Weights of a small transformer language model: vocabulary 4096.
Each number is 50 + 10 x the weight over its row's rms, rounded and kept within 0 to 99. Layers, rows and columns count from 0. The size before them is the row's rms in percent of the matrix's.

# layer 2 MLP up, 896x224, rms 0.109, rows 715-743, columns 0-55
089:46 58 65 42 46 67 43 62 52 50 36 64 42 62 53 29 48 57 62 48 35 49 33 38 47 40 42 46 45 64 39 69 56 30 20 35 47 50 69 48 49 50 53 49 48 43 84 69 45 44 63 49 49 67 52 50
107:57 50 50 51 68 35 54 39 35 51 66 60 41 46 46 57 54 55 65 34 58 46 36 43 50 41 56 76 50 51 60 45 66 44 29 26 63 53 45 52 34 46 58 52 52 54 66 45 59 45 42 62 60 58 56 64
112:50 55 49 66 48 55 49 51 62 45 43 46 62 44 48 35 59 45 48 57 36 37 37 48 51 52 52 44 51 45 35 35 55 38 37 69 51 54 52 53 52 33 63 48 68 51 47 45 43 71 70 49 52 60 42 46
094:50 40 71 41 53 45 34 63 37 59 46 55 51 69 47 47 52 32 54 33 48 60 32 29 52 66 39 48 49 48 52 69 66 58 47 43 49 51 61 56 46 52 53 44 54 51 69 50 54 43 52 59 51 80 41 45
107:54 46 37 40 47 51 54 51 58 55 45 65 36 65 54 53 33 71 57 43 45 41 53 49 42 56 59 34 48 47 63 41 58 52 63 54 50 55 40 57 56 42 62 50 35 39 40 42 57 48 55 48 43 51 33 60
117:14 67 51 42 38 53 53 63 65 61 59 49 43 35 38 57 49 62 46 57 54 56 44 62 74 45 53 26 39 45 67 52 40 51 62 38 36 47 43 56 54 34 38 33 53 41 51 51 57 56 48 71 45 47 44 57
087:47 57 52 55 34 60 48 43 54 30 44 61 47 44 29 49 44 61 64 45 63 49 35 47 43 37 25 35 56 53 61 48 44 36 42 42 60 44 62 50 33 52 61 32 57 46 46 54 54 53 46 61 47 47 55 50
093:56 43 57 40 53 39 29 50 39 65 50 64 27 50 54 39 45 62 63 53 50 42 48 40 59 63 50 59 54 52 59 48 57 58 57 60 52 33 46 59 54 34 48 54 60 40 54 46 50 53 53 52 64 59 54 35
090:55 47 41 75 36 42 36 68 49 59 37 55 55 42 43 68 69 55 45 38 53 61 41 38 51 62 44 51 64 52 48 30 47 40 42 60 57 57 47 35 47 46 29 51 31 53 43 30 50 58 62 55 50 67 56 49
099:25 37 54 41 39 47 50 62 50 39 40 52 47 60 43 41 43 28 62 49 48 36 47 46 58 65 36 49 49 44 54 56 66 42 49 60 58 61 57 48 50 25 60 62 49 57 55 71 52 49 63 44 48 53 44 46
111:52 61 64 46 37 53 52 57 59 45 51 51 59 52 53 27 73 30 61 45 48 47 42 45 19 55 52 44 65 52 60 53 47 60 68 57 61 56 38 66 45 42 41 53 42 35 53 35 62 50 36 50 55 59 44 52
116:40 65 55 57 51 60 55 46 64 60 50 40 40 60 30 44 49 32 53 43 37 60 48 46 53 59 31 53 40 30 46 54 49 41 62 63 43 45 49 33 48 52 33 41 73 47 55 62 50 37 58 48 59 50 73 55
107:31 58 61 28 57 63 38 51 60 55 40 55 38 43 26 68 42 68 51 40 40 47 32 67 63 35 61 45 51 56 56 51 66 30 56 61 57 50 41 38 53 53 45 37 63 39 37 62 57 42 47 49 48 39 65 24
089:37 49 66 66 57 59 57 43 49 61 50 46 45 43 34 49 62 38 36 57 65 47 38 32 59 57 67 56 56 53 56 53 48 38 42 47 46 43 55 29 49 57 58 32 54 61 66 56 48 61 51 42 37 66 44 55
109:60 66 49 68 38 29 53 43 56 52 43 57 59 42 23 60 65 61 44 52 59 52 41 35 56 51 56 46 66 51 59 35 44 27 53 58 44 71 49 54 54 45 45 41 49 58 58 38 37 43 50 64 54 56 48 39
096:50 61 56 48 30 38 30 66 59 54 40 65 49 49 39 67 58 50 54 31 44 39 54 31 62 71 48 59 48 51 50 48 54 48 39 54 59 45 51 45 51 55 42 44 51 49 64 58 43 57 57 62 48 54 40 46
102:49 60 46 74 43 42 63 58 48 58 45 33 45 32 41 63 31 51 43 44 30 51 51 56 50 60 53 64 33 46 56 67 45 45 57 58 45 64 57 55 54 48 46 74 73 47 54 60 62 55 66 76 40 72 55 46
109:55 52 40 66 31 28 51 26 55 66 43 41 67 31 54 52 48 65 47 59 47 43 36 39 62 43 51 61 52 52 42 56 45 54 44 67 45 51 40 35 46 45 53 43 58 51 33 64 55 28 35 36 57 52 40 42
035:40 61 50 52 45 36 39 55 59 44 37 67 36 53 40 57 51 43 48 53 50 54 15 57 44 42 46 55 32 55 55 47 74 32 41 47 55 51 56 60 43 40 44 50 61 25 52 54 32 29 50 38 41 53 63 38
096:53 68 35 66 39 51 69 52 51 48 57 55 48 58 28 37 45 44 37 39 70 42 49 45 50 50 48 55 35 55 51 65 33 63 50 52 40 68 47 51 50 38 52 59 47 54 39 52 59 42 63 47 54 49 42 49
107:50 50 43 43 52 52 45 35 43 44 62 48 46 36 41 48 65 50 54 55 54 67 51 51 41 66 40 60 50 43 39 41 41 50 69 62 43 35 47 37 36 40 43 50 47 38 42 47 53 57 31 43 53 67 57 50
094:58 43 45 30 56 51 27 32 46 49 31 35 36 50 47 49 58 46 50 55 44 46 50 55 63 66 59 68 40 58 60 66 69 43 40 33 53 53 56 60 20 41 55 59 49 44 50 32 57 53 60 66 60 57 48 48
107:20 46 58 44 59 48 56 47 62 49 48 46 28 50 63 54 56 71 52 50 55 61 49 57 39 42 54 28 47 44 54 41 58 47 67 54 65 57 48 58 62 53 45 39 48 43 51 44 35 63 50 62 25 48 53 51
112:54 49 47 48 41 55 52 41 53 45 57 74 51 40 48 54 54 49 42 37 30 40 38 57 66 50 43 23 53 50 58 37 55 64 72 51 65 43 35 40 37 40 35 48 69 49 57 53 73 46 50 69 37 46 69 32
103:26 66 46 50 43 54 52 47 28 49 35 58 52 54 30 50 64 40 58 53 39 71 42 58 49 62 45 47 50 59 51 47 45 39 53 61 55 47 48 50 68 58 46 47 48 51 65 55 58 59 44 46 43 57 56 33
099:36 54 43 68 46 38 47 55 41 41 32 49 39 53 66 59 54 61 50 35 44 65 43 53 51 50 50 39 50 54 38 64 55 49 38 56 45 54 75 58 55 53 63 49 48 35 34 45 42 56 63 52 66 58 55 53
091:50 58 37 52 57 43 54 69 49 50 57 51 43 38 33 68 48 50 60 30 64 57 52 56 18 50 42 43 49 39 61 65 41 55 48 40 44 27 39 53 42 48 51 59 46 49 36 70 45 51 34 58 53 48 38 56
096:38 60 58 55 52 35 51 46 50 61 34 33 51 43 27 57 40 53 39 56 44 40 52 59 44 71 50 43 51 45 64 51 56 53 43 31 58 53 68 49 36 39 35 29 55 45 49 50 31 56 55 51 48 60 52 51
109:48 55 41 49 56 59 38 52 55 65 33 50 53 49 43 58 57 41 61 23 55 52 34 51 64 47 54 48 39 52 38 42 42 33 52 50 49 62 30 47 58 43 48 34 64 41 53 60 49 66 38 49 46 51 38 38
# layer 2 MLP down (transposed), 896x224, rms 0.101, rows 715-743, columns 0-55
093:53 59 48 55 52 46 54 23 31 45 48 53 21 50 40 52 42 51 54 32 45 42 65 46 51 55 50 58 26 44 48 56 63 50 57 40 63 58 37 53 60 50 54 47 62 50 62 56 70 37 60 63 53 32 67 36
106:56 48 41 43 63 37 50 41 66 55 53 62 40 45 44 53 53 43 50 34 69 37 53 51 33 57 63 51 60 44 77 63 66 49 68 52 35 46 66 50 53 49 50 57 60 47 35 48 44 49 54 47 61 36 35 58
115:51 37 48 42 59 59 43 39 48 34 53 43 28 71 44 40 63 34 33 41 48 42 45 65 54 56 50 56 41 47 57 56 42 53 51 55 68 56 46 47 60 32 49 38 51 59 51 47 55 61 55 57 58 42 47 46
099:47 68 32 55 61 54 44 35 62 52 44 48 48 42 44 58 63 70 50 51 47 45 57 47 39 52 50 44 39 40 61 61 51 50 43 46 45 52 53 37 52 40 58 48 59 75 51 64 45 62 67 50 50 36 62 49
107:39 36 25 56 54 64 48 49 40 58 48 40 58 53 59 44 53 37 35 62 49 39 47 57 55 54 52 60 51 48 41 54 48 52 47 50 53 27 35 31 36 73 62 49 41 52 45 41 42 52 71 53 46 48 52 47
109:61 40 36 60 53 45 63 52 38 58 44 57 47 51 44 47 37 57 47 28 35 44 61 57 47 55 66 43 42 61 47 49 59 52 37 61 38 46 29 41 44 55 46 54 60 40 48 46 51 43 58 54 54 41 45 48
087:52 48 54 42 65 48 53 46 49 48 45 59 42 42 62 51 54 31 49 50 49 51 52 39 54 36 67 51 36 53 52 71 52 36 49 41 39 63 43 42 54 57 43 66 34 44 46 53 53 54 42 37 42 71 48 51
092:40 74 40 54 32 43 65 54 36 62 54 58 61 56 41 52 51 57 52 45 35 56 48 57 43 57 42 41 58 58 52 43 47 45 43 43 36 51 53 36 55 61 45 42 41 41 58 57 30 47 58 44 64 27 51 57
092:47 46 39 56 42 59 64 36 74 36 32 51 58 41 48 58 46 47 57 70 41 51 62 63 64 60 52 30 48 64 48 57 38 45 50 45 75 68 46 43 44 61 58 42 59 48 65 52 57 55 52 43 33 47 44 62
105:53 67 57 57 51 66 79 53 70 31 41 34 42 54 42 52 61 43 44 46 44 32 47 62 30 67 45 54 58 31 57 50 31 51 57 55 48 50 68 70 58 50 38 64 55 57 42 41 58 43 52 49 76 42 39 55
111:52 48 56 36 61 43 77 52 73 47 42 40 41 38 60 57 41 44 48 62 70 58 38 47 63 34 61 53 55 44 42 50 50 58 40 43 71 42 56 53 38 42 53 28 47 55 57 46 39 38 30 63 59 42 54 56
109:39 54 38 40 59 31 58 34 37 26 58 52 63 45 56 57 39 59 46 44 45 56 52 55 51 42 55 26 56 66 52 41 39 28 34 53 52 54 46 52 43 44 59 40 42 56 48 51 54 59 41 52 63 51 60 46
105:45 46 61 49 54 52 64 49 52 42 58 56 27 64 49 56 61 71 56 40 50 35 70 70 57 39 52 43 39 69 34 53 62 56 55 45 45 32 47 62 45 53 48 35 56 42 62 47 44 49 63 57 50 61 49 61
096:52 43 70 43 55 63 62 41 46 68 65 37 35 53 46 54 63 44 38 73 44 52 51 52 54 55 66 57 56 44 47 52 57 64 48 46 46 38 44 48 55 48 43 45 59 52 65 65 60 40 58 39 16 43 54 50
104:44 35 55 30 42 52 70 34 57 56 39 44 50 60 41 61 48 49 38 43 44 59 49 48 49 49 47 62 45 51 41 48 59 46 51 36 41 47 52 46 61 60 52 41 57 51 67 39 60 75 45 45 47 46 47 51
096:44 46 54 53 43 70 46 66 30 38 54 37 55 59 40 57 43 38 51 54 41 68 34 71 50 51 43 51 50 48 37 57 41 51 54 54 63 46 48 47 38 44 51 53 57 29 61 58 37 44 49 43 61 63 57 51
106:44 74 47 56 47 48 51 37 42 47 55 49 61 37 38 46 57 52 48 56 59 71 42 45 43 50 44 49 54 33 54 50 52 47 49 23 44 50 27 46 56 56 47 40 32 50 48 38 42 49 23 39 47 43 62 35
109:51 57 40 48 31 70 46 57 61 42 55 56 50 68 49 44 48 41 57 63 55 63 64 47 61 42 39 46 41 45 49 63 62 39 45 52 41 66 51 54 52 52 62 49 48 50 48 54 74 64 65 31 32 44 46 44
038:51 47 48 53 46 58 60 25 46 51 68 45 60 47 52 43 34 50 64 41 27 45 64 64 62 54 38 31 58 39 50 39 55 39 60 65 51 53 43 67 52 45 66 54 45 53 46 45 70 67 37 44 47 47 45 52
100:44 33 44 49 38 54 39 64 57 51 51 53 46 28 47 62 58 44 49 51 46 59 49 54 36 55 54 53 55 39 37 32 62 55 43 51 39 37 57 50 49 52 59 49 33 36 50 33 54 47 50 51 52 46 38 67
104:46 61 59 43 41 46 33 45 62 46 41 50 29 48 54 40 61 53 40 50 45 49 37 54 51 58 76 53 46 48 43 35 59 48 43 28 32 42 57 44 49 39 53 63 63 77 66 47 43 52 78 35 34 63 61 51
096:53 58 37 31 54 51 37 39 67 60 42 61 49 51 71 29 48 68 46 64 42 29 51 45 55 62 57 58 52 37 46 56 49 45 48 62 26 37 44 51 50 57 42 53 47 39 49 39 68 43 68 59 59 45 57 38
101:46 43 50 56 37 53 61 62 55 62 43 64 61 50 28 38 41 35 56 28 41 51 55 52 54 38 47 57 16 47 48 66 46 74 40 58 45 49 45 44 46 50 37 62 59 60 64 50 35 46 65 33 41 57 57 55
110:60 48 46 53 76 55 43 49 40 47 45 49 50 39 58 55 42 57 44 38 57 62 49 57 37 48 68 55 52 58 59 48 56 54 56 64 37 55 45 61 56 59 58 44 68 34 46 33 57 44 52 54 29 37 65 29
104:48 31 36 52 48 69 50 45 54 56 57 41 57 54 39 48 57 54 43 59 47 42 54 60 53 57 51 44 44 69 52 41 32 57 36 52 51 40 24 63 57 52 43 47 68 58 69 55 54 53 45 50 56 53 48 43
097:52 40 55 45 47 57 44 48 48 41 38 44 54 47 50 55 49 59 43 60 58 54 57 63 40 46 54 57 50 46 59 54 56 58 54 54 59 50 45 52 51 57 49 56 53 52 57 35 56 41 57 41 59 70 40 44
086:58 42 58 48 49 66 48 44 54 58 45 61 56 55 59 29 59 37 53 55 48 39 50 44 58 48 53 49 46 51 32 30 52 46 64 57 55 74 59 46 56 69 52 49 51 61 63 33 50 49 46 45 42 47 53 53
099:44 63 44 30 35 66 53 48 47 27 34 49 70 47 45 49 59 41 49 54 63 44 77 58 61 43 57 55 48 37 59 51 37 50 35 58 49 72 50 61 62 52 53 59 49 55 53 48 52 47 35 51 53 41 60 53
106:34 64 53 61 62 54 47 47 40 54 53 45 35 46 44 66 47 47 67 52 45 58 42 34 36 43 56 58 40 54 50 37 45 52 45 44 45 44 62 44 45 38 35 45 42 49 53 77 41 62 53 53 55 57 72 69